Weights of a small transformer language model.
Training: 1019M tokens, 7775 steps.
Each number is 128 + 24 x the weight over its row's rms, rounded and kept within 0 to 255. Layers, rows and columns count from 0. Numbers have three digits each. The size before them is the row's rms in percent of the matrix's.

# layer 3 MLP down, 768x6144, rms 0.0542, rows 517-625, columns 4992-5119
098:156112107158163129083122144161150097155088127151087171171142129101149097093108129158156100120156144137153100132125155136125124135110099131122130122098140148131121148127124100119097169095160137170137099122135130097159128107120113130103112127100134132152122150125160098132144132094115163131135067150118126105101113143131147083119132103139158106101116158135132141127119113167104123161121
098:120168125149113151121133130115112136112152148119144134141126084094066117140087124178122153107144123144132156119090170097173167149115173150150143093089148127125130090133078144130127136104103098136156112134122123085087127131087117172137176154118143105115147125137143151133121120124119140101109137125148129085150118130153115198134155111096128099121097149137112150141126148146133134129157
098:155117174111143131107140151093149131128175128122129091146151133134144131154124140123143096091106123097122134143134115130135092122117119127129151146125134154162167156088125120180139128084138085096131130109142117128108117135167152118145120190110126105148089144136121118112179132177134127145137144133092107132131119122103105059158125113115134120105144094120161111099109111113122082101094
100:128183120177118081158117074152149093104134152120107151163138158130149136105147130145107109128113135096122150125109122144133122115133107165136182120150149135117143130121175164069129169117139161132154106095106163177116116087152120207082143169123083078119090125121111108170168121153109103138116139155128152110162148106140124083126182139089147168168168163116127126130161148134139152136188
102:083168151123084118119157131114128151100126123143147131106112105074095060123134124133148143122115157107132115139126104142133119101175114152166141139167118126136150118124106102147144162135109134124085097152128133095153155132148118150041092103136118134099129122135131120097135117122122158148099130193154168134134129119138134118169104099123118123139164100107095107127139111091116126142125
097:140145132106148126104149127143105099105120172111147155155084152132141187138143068124140114123135117129144150134125091154156158144156168128102148146093130102100164164126133138149168175117118110176109107114143114078123090132162141163122158150145067150148100099137118139122112116182137138118112131147147123176078139118166158117158144141084141149130149137153148132150097137127119140139149
098:119124129140157104163110137121121095132095116151116089103123165185148143124123129105127090149105184108116139102126140122116166151134121117154123120091095149148111165137118139134100118121132138140130111121138137111117169121085152134136085096152154132141135127099136121139114111141146145120140151124143089113140112131153122098137189134146122091163102112165140103098143093094120087123162
099:134116077147178147117152126140144101176126133105145128122137121151145082113114122131098089118151126125102104162164107104138136129169108123071114159140068107132140089116130112120091118100113090130119081159128157139092082151119147096146112108124097121142113114103119117089077123156079122143136147118127143172171118139152150174132121195118137111124111103094121184129170093142101123147123
099:095106160100123126127164124086103131123062122119087093131113111131115125128151122120115107137098174130159117187130139131171103163124140093138135110113145169088150134129140167141172099175138113088153093151156118136096126144084170101161162153106163111121139115153153128118154147132093111136083128168094140140161167126120121154164118147181105156106146174144127145149096128118130130126120
100:168161130134121138116137142143150169122130086116099111117121132143143151138159114101107106106125114104152173124116084137111134085155138164107168151119110168125139069146126105148121166124116128152168138109095139158111119145167105123104160142108103144153169161147150122114123132149147088105114101097104105131113119104082128165149142145119133122110120183105130131174086122114112153179151
102:143124141102124143133141140159113146131144149130146141138153127163129063144197148132098145148121133114101105132176146169160108130078161097134114102116116154123144159145156099088193137128136152143106134144100121115167123128130124108137136139080111128126160107142102133161127088167096117127101139148105106131103136153112123115103133118078128091135131162130116103089110121095110146121138
101:126101117143162139157126120133121105124134139145119092123101134124124128128134096146124146110082154131148103138135082156093124116098119147108140126151177096103116150137142151121136132155199125086143128162096084091142135140114141127093086095095122167173133140168122110153128128099125142182118118116129139115150107083135121100150132155079121139098111186138141098138179130156109105147135
100:141141114120139099093148143102149124066133153091094125125101124157088148148159144123156081099111132154104062125086099108103078131085116097158080140120156106112109157110138129126115182143123068117126128132117140126096070091140116151124115122104116086090096135095142090114129123133148109095123131142114144110131126126129114093115157099132122100150157149120107125121099161133150110094153
100:182133158135156174156108090131083144106132132091149103108128149105131101099158110179159160090136110057104108112120126149153158107180145187106122156104094110131078096129150129137153124136115112137114131101128134124120114148148182121120153141130178135132144127153091057151176172096144117121127090142093124119152149106108136153147139142132175101071158118151131175138160091142086100139127
099:120119156057121176140154100135082079159107126149117125119098145143141125130089106085106133140107075111112108151169155075120160169148095124092104071104130132116160146131130149099158150169095131106126103108133173125145137085136099120176127151100114114139128115122142089129107107082120145135156166140115108193145108133096121120122116114155138150156074086143106103132146147114160133131126
102:146147106163141145164104159136126174157119141089127146106088109112137138079162166069136076132134106091149123119107110147129100121115106156117094112150128110103103090109156133155088107142146141157191127122126132158190117121144160115109082119142139122127132131122079082123147072150124148178125119144106162175103104137098126087136151175147138141146111104098089154143167129128138109191180
100:116136187112099139144127142089116182118162129142137123132170134139087150136138115089134119141107142122132123136107131099188116115128124124149093128124133092145063121123161123142154157144151131118105125095136136125118132111123144151128060137181131094140168123158144118108113109141141122165125102117120115101126156078124138140142173137143139103116152115143151152150102106179137146089128
102:153117168112106087109101119158098175075152187119145127118088134110122145146134108162126150138129098077132114137130131118115128111088135139150100169142152101091101111134128082084115149107085132138153125125143134124134094097116138104136104154077126149152091088097070094122124162123131111126111143113126079171077122143131128104126135138108120133093077142120133113150129158123118114149120
102:103107149140060145130154159101144190154132161142108128144104146172155173120142160108121106125122143131102110122125105107126126124135170105110090088113143102143120179130105117115140127210121117183140122164118173120103105125112157145156137111098120126092134129134131145095183126165075147144145080133173116127123184106141146148123112101133155146148104131110151165167154145122144130101109
100:150107147164159156137157126132156130132103115120129114151111109132123155124132087146130109125152150077099140107107135133125118116134138095104123130101074114139143125106111131138098156123143112144116117111141151116096068167102116125139122109162113118173099167142142121134131102188158118171141118116125112106146104133126146150158140144132120147144142147144130141117106094164089135126145
102:121107122185101081160136148139144089159168159153117102151116102110142175111138090115128108114114136104106159151115108107140111124130097176141152168180137074152133147113149142100099134141132157125108137109111092131156168114112143147088122110119119122113130122150165124117110089113125124151167145119138106167079141142108093193133141122108131119121172147141142114127113114171122136126135
097:108127160077150122131114192093102117128098095112132112189139101103141122115107115086151160111109083115117159147146117152165119087104148142106138133132064104122115181096167130132150128124140121131133144132120108138086120153175140118096132093081098133119136111117140107124123193114148157117083103113129141136139101134127117145147088113108097144195104092119100134117086145112132135144160
098:118106115109143125172150146097153112128114100111167085141152137101109079129087143138076154171131122096144131125123154099131094169111119081111141106125136110100086117138142135124113137122134125127146143110135118119097137114164147107168120109162080138124141161151127157125123114130152104174121117141140147110126110127161121121111102164123115121129129110143125186140135170128142127148143
099:152110066137155118120162052128125139148179112158102092125132073107142108135146122157097098098171135120172136099106136120138108110098118116145117133099112099118162086084113162151122122159064135134091147131138083110139135094179139150127108150134153146105116117093142152105115154149119117146157129125190139122139142142162123101139122165127135113122170129111100101100099163127133104138115
098:129131129151144138106097093129090097134114123118135135149143146097114145082138119092143083124091109160108097140169136090119074152124187151125104126124134182120103123150121122116127098107134111099128125123124129157118143142107122141141156092145089139135108133091127130132121132100094151087076119158168114157152128138155119133146113137145100110151141133108147160129098116145088143144140
100:138130116166104136109116142145095178160146165145122103077099118138103119151144122144111178159122132096135124116137170121123125123111145139150159116144124162084137151109104160103090085126099168127107137174116134102155098121102145170115148121106106148160159150159138128156121116118146126119091127137083129125091144141145131120116149098181083129154100091119104176129118118143147142126114
096:141132119107142111156184101127144147115140124155141141137093116153161120114167113132112117131154073107158093103147126074154138090110117144166141125124125127095157147120111124140150158173144136139136149135132085126128127074157089154080116138133102163107095099143094146110131096156124102131138139091128110102160104112115145145122104130136114107135130121136113145129156077122130179108085
099:153129116131113099125143126117140129132097145159096140110117161129111125161194128147110120159130050094130099141142120103120111095122129141143123096129157160136145109111129129165122121147129167109081116115091123122116146147133139149106127164101171150141148176148181108150145115114133111123131099151107108091128189139140129125115157132102125127113134141155064118127130160136114108141082
100:125158105125125114124177079132117116151114141124146127140130131131116160153123155122113118128172128170123184123146138126098143151095147123106086093100140104158165117141114101090146143137139130100165117141165156146121136083128133164114159088118073120166086114106143098145138099171160149100149143150148134162127122122122120129123097126129098111135172138121106177148111167120136141118163
100:123144098145144169119145110143167119119136143128106152128183085128124100138102188101128110130112082162146144164079137119125092131126119123142073141141138162101126111097091101101145116134103102089141132097077150112104133128081130070151097133083158109135194122073167137142117121136123096157153167097145159088125150141117123120153141141107155127115120098139132093125150123128137161103127
099:137114127087090115127129116161139145114140132112138120134110155139128131145172135105127140143086116134123128124124102112142138134140155117179107151159166140104092133116122113148150150147089113177095131176132119166177120132075170107133135105128110146095149122131137151138092096110139104134130148141146168125145080101136115145119122135134134128109148152099167116137114129126119128138129
101:109101161135162074123099147088078103132146133129140067142155095118136085110124151136139129192112162132156149107132117177078123098133152111173155145117130122112132180119086128151104170152103116084148141157106125101120116148093150118118119132115149153143125178134107173125119119139138112165089133120127123138061136140098123168154130136120124120167114120097122145130157108110123097096172
102:133146133096130101136131116106102100160114157122119106125115114147106128147108152110122131142097107139106127140117085136119102142129099123137126136106120094082136128120125109123113133151092159095133149110146112102080109140092096142148139134150124147124165147121103127120146148170127080134146122108093101144124094166136112134128107167126137119134109075128116157142074096106139106150106
099:109118096141155128124143118152120168134200116121141132182116099144127200146181115151126126132133123109105122127125105099155142175099129112127132140102109179146124103107111162125116104095083110148135131127142113120131150121076128104142119134115112146162157126093102147134102149134127107166157125107142145137118144123101108139151112154123111134140125162120152093146128140144171089112122
098:136113104164140106161102115110139132136160118106129131061140112138130089137127132121098116155115119141118146145171121102140159120113119165163137156124107100149117115138123096113133171125118169122150147184093152123182165140097162069130142112098119134109116120150140121142115134120116115131109159124184181154122131123102124135120128122108127155152109155116142084120095123154156118130145
098:125159143106148154116144129135085146187100153118127172127119128118148123148134102139160098149136127142141121126117145111128137205097146097164132146127094100161064099169179100109178186142151146171119128159137163119101106139120125156106149134100084109152126154138134140131114118111121122121147155103109104114097122122156100139118123126122167125125076128144128149189120176109172163124131
101:116144105156138099157108100097131111080127135125101165148143108134152153119145118142105110160099154123146140131138120128082124118148103161134136098144106145130139117089101143119151116126078132132138129135147122140123180141077142142099145190109116123080109141153085140133107106105119163150113069114121141151106102136168118181139121140085145129130095150148141093133120147126130120114112
099:143111100139127111138109111102096160159143141120083122100127085139128140136135117117152143143124168120133118146093122138166108178145188132114154113142077134131141124203139125105169132144091123124127136143121105159104118160142118104119136130115141133142116118106134119154093156149112138137148097126191151126115137128123108136133108165125117129106121085118099130131118097173143123124143
100:125111123145132110108095105090068078165125155101130147147132092153074097144124118132120174115106099145138128087134140096126145168100115129100138128105110110112172175110105109131084121189143145135101145130107101136073135149080109104102075120156125123158121136148139127175114095131132097119111165128122115120079113120096121142095124108140118166105130123157128149144110161123127145152135
101:143171085142105108137151121139122110134145139139094157088135153119091148143120168116183088111127080130097103099153153142148143168160149111166132159133134110168129148165171131144087134151123124128141132132104086142165135139076175118119138134154161162127076142166145136115141134130159127123103153167142097125133102139103128178103115163167131109128148142126137153156139153143133116133114
101:089088139189156132134131133082172099127117137147106158118105122093138132134143126090122092123134128155107140108127125156140109133129126119130172148120169083128131153123160160121121122150086107117172143150154151164188132122165147126143141091101118141098131141154148115121133113118134122153128139066133113130134149156145164123149139131106137160108113111124103158138133166168124120102123
099:090127096139149116101135102216162140148162123144089125155144132147123131129095125133117106157152126138133140166075140144090115111105154137125108151121156162098109141081119163125180141124106106140145128141174141116106146152081075131143121140162064154133162158177116178138117116076140134108114176132095118132091118121140141131153164115145114111160162148143152126093140142155127125102153
096:126088152130138131132138146118116122095120118119131122126118178133153158081106160125130133111091156117103120134138144095101113112104169173155080144098151139109160100128151114138120153140087144107130110158147139121082114137129139136173115119126138112142132155081161161099113121171130153154146115137149139118140130129144126116111146154161112129110134098112129167140094115086146163114132
100:107089145152164166142130136137151121156131128138138105106182141129161137154119115130126166097154167121118116110139119112114143149128128149169117101107099145098165130134107150091097119171123138111113145128127132115160139081146143109167144119106100121123147105162117157105123124154122075123100115099164174122143104108140158122119157125098130121127159063125114111166110135128158090097142
099:136126145143131129171134127166118134153110086121118132107094153133146145110122125103125156122105166176129151104127101126152136130106114092132085158112119091149118154143105074119125141103135127154140117129153138074154124125152125134118171140107123050147176126139139144090129120131106131115133121128161145141184136119089119110138133144107121133117097147136135116101132128125154102143103
100:134146161093101069113171140133151131078132114122132121119068110124099102128111153100117162121125150160152107183092149131102115114107174106174111128111128094120120121089123113125159103147104072137156131198161128125123137139126126159144113125114135126172108143151118133099151116108132133171125116137165129113147135178116143105137142111117158124133147103132123148150111137134162145122109
097:118150099107154104072089142134137135134120113116140184191127095117100139139082127146115121121136080119144147131129159093149155108120083102099117154145122144146146099104183136125121123125136150076152125119138100132162122150114099108111130109134090129154098158064112128096131133147089091099161125128099124154140155142074122129079106137129140154100107086129129119097144146129135140157175
100:123110141156138161148169170165163102126126113128109176125126135118141153130142094144106090068127126064126175139118147160142119096081118098141114156171063097115068129140134184122170170118122083128170123138111151119153178143181175158163143143090096166125161114119122126131126076132133119117077139142118090146144123115097142123105160161129128122106121168123151110136102114121117158107167
100:080124113112090134093165130107072158150134159147126096176120139120124140146116123150092114095120091136121148143112128150125131159112120125175131166155101133124150120106119165132122131113109108154133120124149150124118138118117140115117143130102137140118130090112175147196078167116130106120093098127151165126154131123126122061120194140120124152132160125133174105118109130159105104103155
096:146102149123138163109103101137113141153118111079093107149147096130136115164118171119102137104130165133087115146152136132093099121152161145139101155165129152178106148188165128131109178146183150106151105122097142163120126102100142093128124101129115134185114170080140121115168126146105110074127140141151125125106111095151130143090147171147148133193086129164090115105118131189114113116148
100:078149115105128130123128125135114158137178125123125100115162124144152140157070132155132164153082140174131121133107141125124111129112141102110122134118145106161139134151093162104149118138171114119118114123118141130091104088093143138119120131102145112096120124132142118101170137126153142158136135088082143091128152151135161092143112145101161140147119109141123154140144087179128146087081
102:137127142146136130176146160118189112138101088133101086148130131118125112128126117112147130097104065139188153109135097144118155168078139141131141100154147143088106163131133161166174113110097105183106111108136095078122138146141127141132136136185140144112116165132124171087150134137086152128089133137063141132057150161113110158129131119161167101142163134157134133142080105160073169125106
099:083100142151158143121155122057116094164161146109131120150184149169132190105101123145101150120100098107122130153126123122131116136101121134096146148141133113124134128154170104165130136197112110144130128159146109115094127139147102108124147067145159182136144104152145171135128129113131076157162125141153131146113111115145122137103097144103133114146079149164110123137110138108104133145145
098:141148115152139138118135151096125123179142149093095085122116179178081140122087133151142147179140066144107100145120114113122077087107110099099129129079109142147135146146122144126146143110050104174159141105140120126185140118134105129129144131093121118123152126145098133120132105117147101144133135104149127129130110149128124149089109138140095108060124097122116142135117139132142125172100
099:141137133119117136137157128111123155095117168104142132173168119119132131099149082139112117106129088102099160169124147151136101100152110117131153101081149144076135153101157143136095167137155136064100143148120155139113125169132130144131125100092120112110112119134124106093155136063053116105111099131149148100140169142095102093125155125183129132149129100136123180130119116128102119159145
100:123137043125178126152116124096137089114124110100140151172149155172107122150167117111141171166119096158120128116106108094120105149115122116115158126097157144097088161083119166149139135149124164069143099117132108156113107117117127167141108126097139136080124108119145138096125144091104131109143173120117091129164135121104119078079106123116148148111136092080143132157151114083110155121137
101:139149135111121125170125133151127132116156156140105112106143142205147142115142142180121113076110161118141092119162151162141115127104127140171093101111130106135112122107110097148109146139142103096102076100158139130186170139146110132096148091128140136156137140101141143132098124134109143159139126169167140087103145103131147102146135124120124126129130083147099109121104113137132136134076
101:126116143135121177097097122104147088148108124130187128106127103134144105144125144148106121144138147181108123179118103140172117113061109121133073121117103073146144135120146118133097143112138143144096116113126113097106098129121121087096140160147122096118160147106131116141118143107123161095139153082131140097119164129129140130112124156158134097177120120126143129120140104109137150147115
099:150185159116095151125171123127141123118158111135154126136112129125143128112125137121148113170132122107122158140121126091120099127118142154101144160134147152128178137164128123118165125132110112110153137117117117152131165150187132090113140117158180138100169139146126113153137116097112095122155148105092139096112120119120114077135151104164126122108170144136137139112103114135089134096133
099:166131100099156100123100143148097123134147141097159161152176115166086140120133116150125090125159140084115067115129124148141117123132128149115132155127138072130108152141115123086135128152122134136124127089120144107139154085120124159117113110150120143110158096148154156120092087171068138140131108133136123134112116131110136129134176150146157112166102133122117174128125134130111125109152
099:099112151122151174154132107150115141134127093129131160120057146140112115145182141139060089149121139091130164128204176149110130120140096107122125133139125168094129183132120081139067109078077109120145126133131144127163106134092125145138150130128160154164123135095131131139144145124175139118132132132141161114103122117143161131145139108103111136126140180152120151138155134110109155117127
102:123113139108137117091159091148129090130147144088133124087068153186126131139123089134118107143129158087138115150122093101107151125124099166129141093089064102133144118132090138120164178151138115143163146155115139127131094135174145126121125140123119113094083155104096119164153148095162095089158134142120104172084140111155125170125173094138097149093174146096132092157124125137113096168066
102:089148152135159112127101122136117142136107105153126126148151160109126148146116092139108098139096116123120142118097145149108101154165110112152120139171166131113133173111069130112113095158142102131154130167122142141138121116087107145127106142147145127127095125135094119130119097092111100105156095117153153101130096140103117135113162124120081098122090120119118140149139129106120137088101
100:137145146121123135130170092139132127132115147130104142133160114108164153153126165117135120160101105141139131152140098170137162135138140142128135100113139149074146138105143125101193145109131100112113106146133169121148112084144159098141110143106157103097079147128133156166122143105168128125101147100084115099101129120076173167100100158126134122100149115134138135155126103129139148129074
098:141149156157126103148127116171095145128167097140112092085087084126131121131138155130112134161130178140104135102118120139103131122140138177133158158169139131140141108117118133095107123101147118117077125166136138115137105114145143131152101142155126125131162106098141141126162124115165140089155148140118142147134120156130144126154148143065127119096139133144109115132116141111147125142100
100:090164140107148100130053096133130093137148111114122141099150147161128119126145193120113125135121134166109119112130122136138099133118099116106129157148155099094147116155076123151156145178116151095142117134127134153127113114146143119141175163152120125119105120130128145118147129148128116066137129145105135123166164132115113154124119152162074097098124136083122113092110113139119108128105
100:111118117120160152167148110114174151139151143109143153110089109158150139115102116108084102135123085137146117134083131146157152118120125159145149123137165137107093155101122118137166106159143097147131157161108145157150077131165166134134131114096165140111159118140118103186126128121031153095146121088140159126100141134145111133140182115135126121143129111149130179166121120132140141130110
101:152078092080104119145145110109107140100140131126147137170153160090119107136132093142104185138084135096151135110108109152123076124134090117151148129161107134113108131080122098145135093106094161165120143107111118123148123111105098114088123145113142083131085159103158079123126136104092125097127109100171128145154114127136110111141111101140102098104149100159148131113098111116112149131117
101:156137160135150122158100105120111154126157143172164134096165112118124175125116170108146160139137074088137131100099146138123129101098114074139132162219076150083144169137100135146195163221153119110165141140116182145124154125077120170136126114088142119150152121090141164084137157126113156128187147144114120096087154121135157115131129153096122117134175120132146198170143119163079140128117
100:146147136118186082091110138157095141124102157089108114096178137094116123135082167104154115108129163145130136126164155175133114105144108125068106103149120129138122144152107152116187092183135132083087132144113133118117125149090102114112126124143138112137138146122121156145148090137090117116115129147102159143143128117088102126140172123159137126109141105127178138157110116127133104142152
100:059110157159097126126111146127189145146148100150110094146115149117132105123138122128149172157135143153149124106168102123133169118163068147111143121142105115169155124157134122113140137079150155121107158131084111103107123101190138127123143147136096130047161131128112084137111120140114124137108147149162124136089163122156123086140113122172168141158114192116087129139143119153074125168118
100:088177153126119126144151148090120145102130118101130106126118153126125162116124148155140170137158130145127157119102159105105150167099141133132149140097152126135109112121118091122148147071126171092111111113144151090169135137139143151103156130120100135175124113126160154101134133129157118146131125106162060167180158143123155153143143153158144122079139142155124107124141089136093123125101
101:149125120127113110139130145148161176097091096184121160143127146150131130145110139156148086165104104095108139098162157133147137134146142102124102180124102146064124108130111104124170173138141101159125116157170165151147121133129095186103107109072094133110123128140106130136160174154118111082121118145086125171175133117144164130121159106158123116120175094118129114142123116093120111105100
099:167129126152123123145109152085141126121133121136102170125127108152132147120132122142131123116186182135124151114115103143120126110106145129175117126159137099135061050169121126133099138088144137095175114134120122103076132089099154104108148152139083092161163123087109085112158117092115132084160111149103139133146112133118145125145111168160148133179096141136147125179107136162138134096114
101:104121163124165111091143129094098077124129108137091141136123114109113147147118118119086087137128139113119176131150126068149104083175143105148095112123142132080151091171138115184116128093130152076113135111101103112125117171102150141155113141120159112187154115117163140102111145151111102150123115112129111147127135101083166155113131172091134111130116116155131158153146145126113150136172
100:142128139100134152094112114162189149118158127111133087145141144101091104147114115203096111152167150092132123110144128167146119128122097111138113152118171136120160086110191161138130174143110084140128102125122133120131086168154086119122130122171144096124126089087135119105118132112137165176147130165164123105126131129131110076172171164136117137109117138117121095127116169145133122178120
100:149121085135122172144140126081128127109126114091094128152098151138175111117158119108143128133163109121083160098133104159176136096165115151128127110138149164119131127109142120161129131163104172143152139122104150060139121144086083160162126084127092134123107151119148141121110133122147113129153136127126108131113111138130126132190165117117128173137147102105102154143149145101118141129134
099:163110125139137151134149112174110122142076150090142116190117094150118131131129182116101127092132146098126193117105107129105111139121152160113084174117116124092127134101148157146117137135116106117129126116121112156106102160137072106141103135128137103151155120124145137095128118177091153074132082147134121139103158131112116128163182081144149135141157126153078153124077116097156121135134
098:164104145109134111122111135134143154137147171130123122159146128164148114121134130132116101126145130143134145144124102124109128142151127144166144127111149131134126143107101160122145085144133128192147119124117129126116148092131139120156125154168140122130151132152128141182107067138106075116147097159096143147121112147157140147129151125159131147129094117096135134136117136106107162135139
099:116137134128129160122086116136134128130121141131120125151148150123144106122123131151119124139139137134119082104129129145150133122165148131111107136143145100094142122124125158178130162144136181170167120151099123156137106048148107124115184130114137102118108111133108109104120103156093131147126110121106092143072147135143161178165120136119151115099139112129160127088129137171133134148138
097:124135140070099087122093103126151145138095107163119100158118156152149105166111152091135140168143137121080127145086117094137122160112145178138121077085156114118146138097112132111128126140115126112104091120123108143111124132110080116144141099116107171160142108094132151092101134107129106133128129141140097062103145143124136121125167123087128144139138152142170153155108115168138081146151
101:105157111115124136167119140151144131164117140158128107117131099106103131126135113092144093113109150094165097135162126082113111152132156130169155094124132128106143120138110161153114090113162095138141132154126181098097110129127115139158083071137161124122118112144151128131154105146132112079119094147133113122131164130095114110189161155112117141140104143098165142128125128109108099146102
097:144107128112201171137092154123127112109111165107130130139123109122140169112137079124122142130122148147160117142096080117099174108178143134132123136141148167163130117120110122090147143105090088146122144142105148107098129102171159162119128110105176143085118124174113126145111145111118079139110098146088083130170124114139143121160148118179153167135194130121153146163164105156088133129120
100:150103121137104151158160124109145120165185136099138109152088116169150155135093112132111178069091122156107146129132114168131143111117085119124117145148138090159122173128129104118151151095076146159098129139137081144131136127144126129141130106122099143093119136087163112106117132149134166113156132089151153118134137151154121110092150110125143169143148118121160133125186164174162128130108
100:124157149111113137097116083160101098094136168096144140120120093156124111108101155156104130140106157161113147145118100103117151142138122110124106130109133083146106125098130141088143097145109128171171139156146172153146131124115167084072137095173130109113132146115128138169081140152096149141156165144115087181143141128077099135100115097091111121154100113115134131124111115164132176097142
101:159110109111099117141137162099140145153098136099119156174175100108126137123087153119171106118137151128156179148187139166112151144106086119130115174139095105086087114153165119135163127105140110135148135127134154136151213111152140123093082116129118120152117112130126136115127138117117107158098141148168114134109108139116097174114129161120133151117129112158085138111126121058079167100133
101:139129109146129132177158193093121167128128179095132110118158113079109125140133119141115134123177136109128147146074136102118115107116133078088109152102087112154110094120079089124112124091150117172121155134105170142103108135094118168147120127129161152105152126104121090116120167153119153161143134101106142077075119107115117143152134103108149127112141137134094144130116110108161119152140
099:079140103120160124136126130138148135139168155118120121140066117141168130149120136128149097161135144175146077138086149176074160119145109076118109117155125182158080161087070108127143113147118139077144120139157124101142115132136130139113125163160115119133148113120121118151151163130100158124132114153138149146162108134096114095127128108135126117124126112123148157112128112118102102122149
098:086132127167167113150120128143121151120129107119076154124106109132149083118127110125114120142141094108111174150119090141129133150090103173096120087129112123118132125149152134098124134116123120130091118131151128141155164149092148127131113149108149103131130137133080088118124122141146130146102115106127114135164119129129119139135103165135110116158107094131113149156159086127197108123137
099:079196141132128117135164095096127130169162085092146148099106063129107142139128143113112102091123128114108162120090131113182132105128106148112158088125094119118131120126165122102145103145159133162141160147144164119113124116114130107138159125112098140083100095167130129121139129156174155188138122136083122177150146142147138117110108129162140125112086107129119111099116172113115084110170
100:145130126110146140144156116125139084119136101104148109150073149168103115100159123135147143150135088119133113117130111119125173149173130145096082135118132138108104144122112113115162099140150154104149150136131197108091116125140103106111085117155109117145151125159130147130134139109140126104162165119126163152144094131111117128104108144095153124129125136152131132112145126121090121141148
097:160090164148135122113091106139165127115081128111120132127098128163174113120100121128137133081180146141124102107128090108103092125119093163087141179120124097127143126126129140148112126150149119095123151131097138142143160162136135202097106101124169111136135107114156136142113131143141105144106114164101145212125121116077120134115127146190114129111136141143096134117124121130125140139160
100:112111149072136152127120125139109099168150109186163135162107114133089112138100123118168118097124098149154152136120155143080124098120091155120197130175146161162150135085120169092130099116124142091097111141131088139132111114113123168106139173157118118105122112177122093101129169148142150098124147104131123164154133125096143122124136104141137097149115152125151109121156113102143137147106
098:150111106124110202132144122115154113074101133161145121153146114095145077151141160149127149150108165147103076163115144132086072160117167134083095110148150143126150108143142069115162124086121093095109113106139153145098150144173105113153110139089101149168103121122157154086139098156054084133136113168144135152147142151119170116109142126143136100128135085131157099145138114135139096097138
100:119103134097158076107093136096143165152090087185110117152085145118112147133128128120064127147159103122146130095138127189123082169163102130154109130114138063117173139137141124134124121064125116113126150115144131144131104119170140161117131142153122130112171126113124169119158112134139103091117163158143155165130090110147147111139066107139083147120109113160115156104124103097200116156117
099:129158141129146174128108105102134159140119115128097143123073109080151178122118141109109136107155097119159135119156126155158137167099121160192146103125161139125149116149136137107110121121153085126174136150117113125128100084121145144114123124110122122167102142115129099131151124137099122157128137166151126118127123077171154123153134106133148125129129103099130130152097106146143123163106
100:096089130134133112133111126111135142165199110148140132169122110128156147143148142088121141136180103143152144148141125124156137142109111177136134139137121058119125133151127111155114147149146156133093112140150104153127147091129053132181141126090122169122095163161097141085105110114107146090179096089128136105121119152154124140107130112140120128113113111146107126137199120155107102131108
101:074123081125089121151108160142137098116131079113091134156124117112137115136145157118136145148147147137146084126141129128138100118145169126144132167163123121116082154135087102113140126141150142145173145161181106103140122124108121120104167075143189121120144093164144120135148133119124094130137129145112118101150103098105109183104101137144118109164140204132117149157159112157113147128142
100:128078115090108123135113107157177132159088143119083128137135147096110105120141158157129074093155120121102126096128093099106138120132133106133123161107091124145159107171135158144127127142130133136145147112124112152106132147158119135091112130080123170128127165101125145134158165160168125108129119166100118129172109103152141153150126140145127108108126140160143125158121132178125100169111
100:138136133155177132165141138131154160142148151152129112131147157167104123119140138131163153116138107133108136144123126150109132125121135155109148115119152162147141154117105150125147111113136156090113132100115098108135123124098119090159139131151111146130105138131134115108147103104098166166115126128141143157098113141106133151093148144136119141176078128138151097119115107116148148107169
100:101161136150155107134105147118148113136149147142126130124165129171133138135139111101196157098143135121156128090108082136149163116172117121125128137108115128135130118114128140130122138155164129149131138147072121148099148168138071139159110174143157170118119128115112112130142106133150144086144093179133107112097094134139120099124136108149159135142142159136133138095125113137099111098130
102:141156121096176153126119129145124098118128111142106151183135116124099126144139115131131132085082133142134074154116154085100162138140095094145105074136160092096101126101115118164104124126159156105123129134105116128126077105111096119093142146167118167122116160119129104081126168147109106156095154121095103148136114111086140126102148142132164160069082148174162126166159142129115144104149
102:148106170181115118165095137075121101096132144104143126139140139135161153126108168145103146088155141094103166142123101090090111132153132145079159140147102096098101140134170129115144100088137133099174125083100131099112131127136100140126133100104117112115073105090172120111126141161144095192121105075077134129124116130141097127147143144123172114113134150119109100113088160163121119163133
100:110118103140132141099135159087122135142137133118141141140150095107135112153133094140108145151127161128147085100154161129128104159143133089114152096168161110120131152121071112167068083106115196140149143070116131127107113146155079121136140134174160130106163174159097099137114121099092125137129102122132153169123151122138142115130135147086118135138106082121119163143143123120085187063142
100:111127127073113142141156097150142175147122148108097156125125123114146107149150101131135113115098142086120120152117138101125085169109089113138155134143131142105135163143125140106105134114138150159159110138158107134132169138133115115109141119123087175118110162158116141165096124120102100079062101083134132128183171130140125160119090122124106127120090179089121154109100150123161101136130
099:138070115116123131153136114164162122123136155123100129133098123144142128110118141072134104124155137182153144149166166130105113106136111169128130140164150158119153109155108114066103116140117124122123163158127109117115136157132121156061117118161126115161121144152129147122112113083155138120143099171148118104120178130160112081133123124123111163121130126117177125135106144170120103088127
099:144110133130116111094110140133145158105115120118142108118107106174124179114083138135126128134125117127100189087113101154110189088123094131101142107160149139152175106144142159091126112148145136155102122134124170138097081108154112153155129142105117164155165137123114147111141112127070109116116134140130178154180148138099096111147109164113146140092143151171182119179116123125115108154158
100:114138132101150140115139159137078106115141130137094157109153091128158137121160109131142142133114113131144116125141135116127119122119082161163136144095085161141139130124071119116119098126080122129091102134120135135116154175121131129091153060108198140138140133171152107157127119084093100126126119133144129124116114115131162136170152128168109123121129137144132131116161092111147048172136
097:110118131124122118085120162129120111091114133134115112105086146124158125147108133104117105129125115147168091116121102097163158150126164143123158151163140112157121136117186142151120140114123163151102142102122099117112137095122161184161139127130129104133100097104140145071146121101136132125133111086164067135139154121124154167103141143154183117125116091133120110105089137129160094162140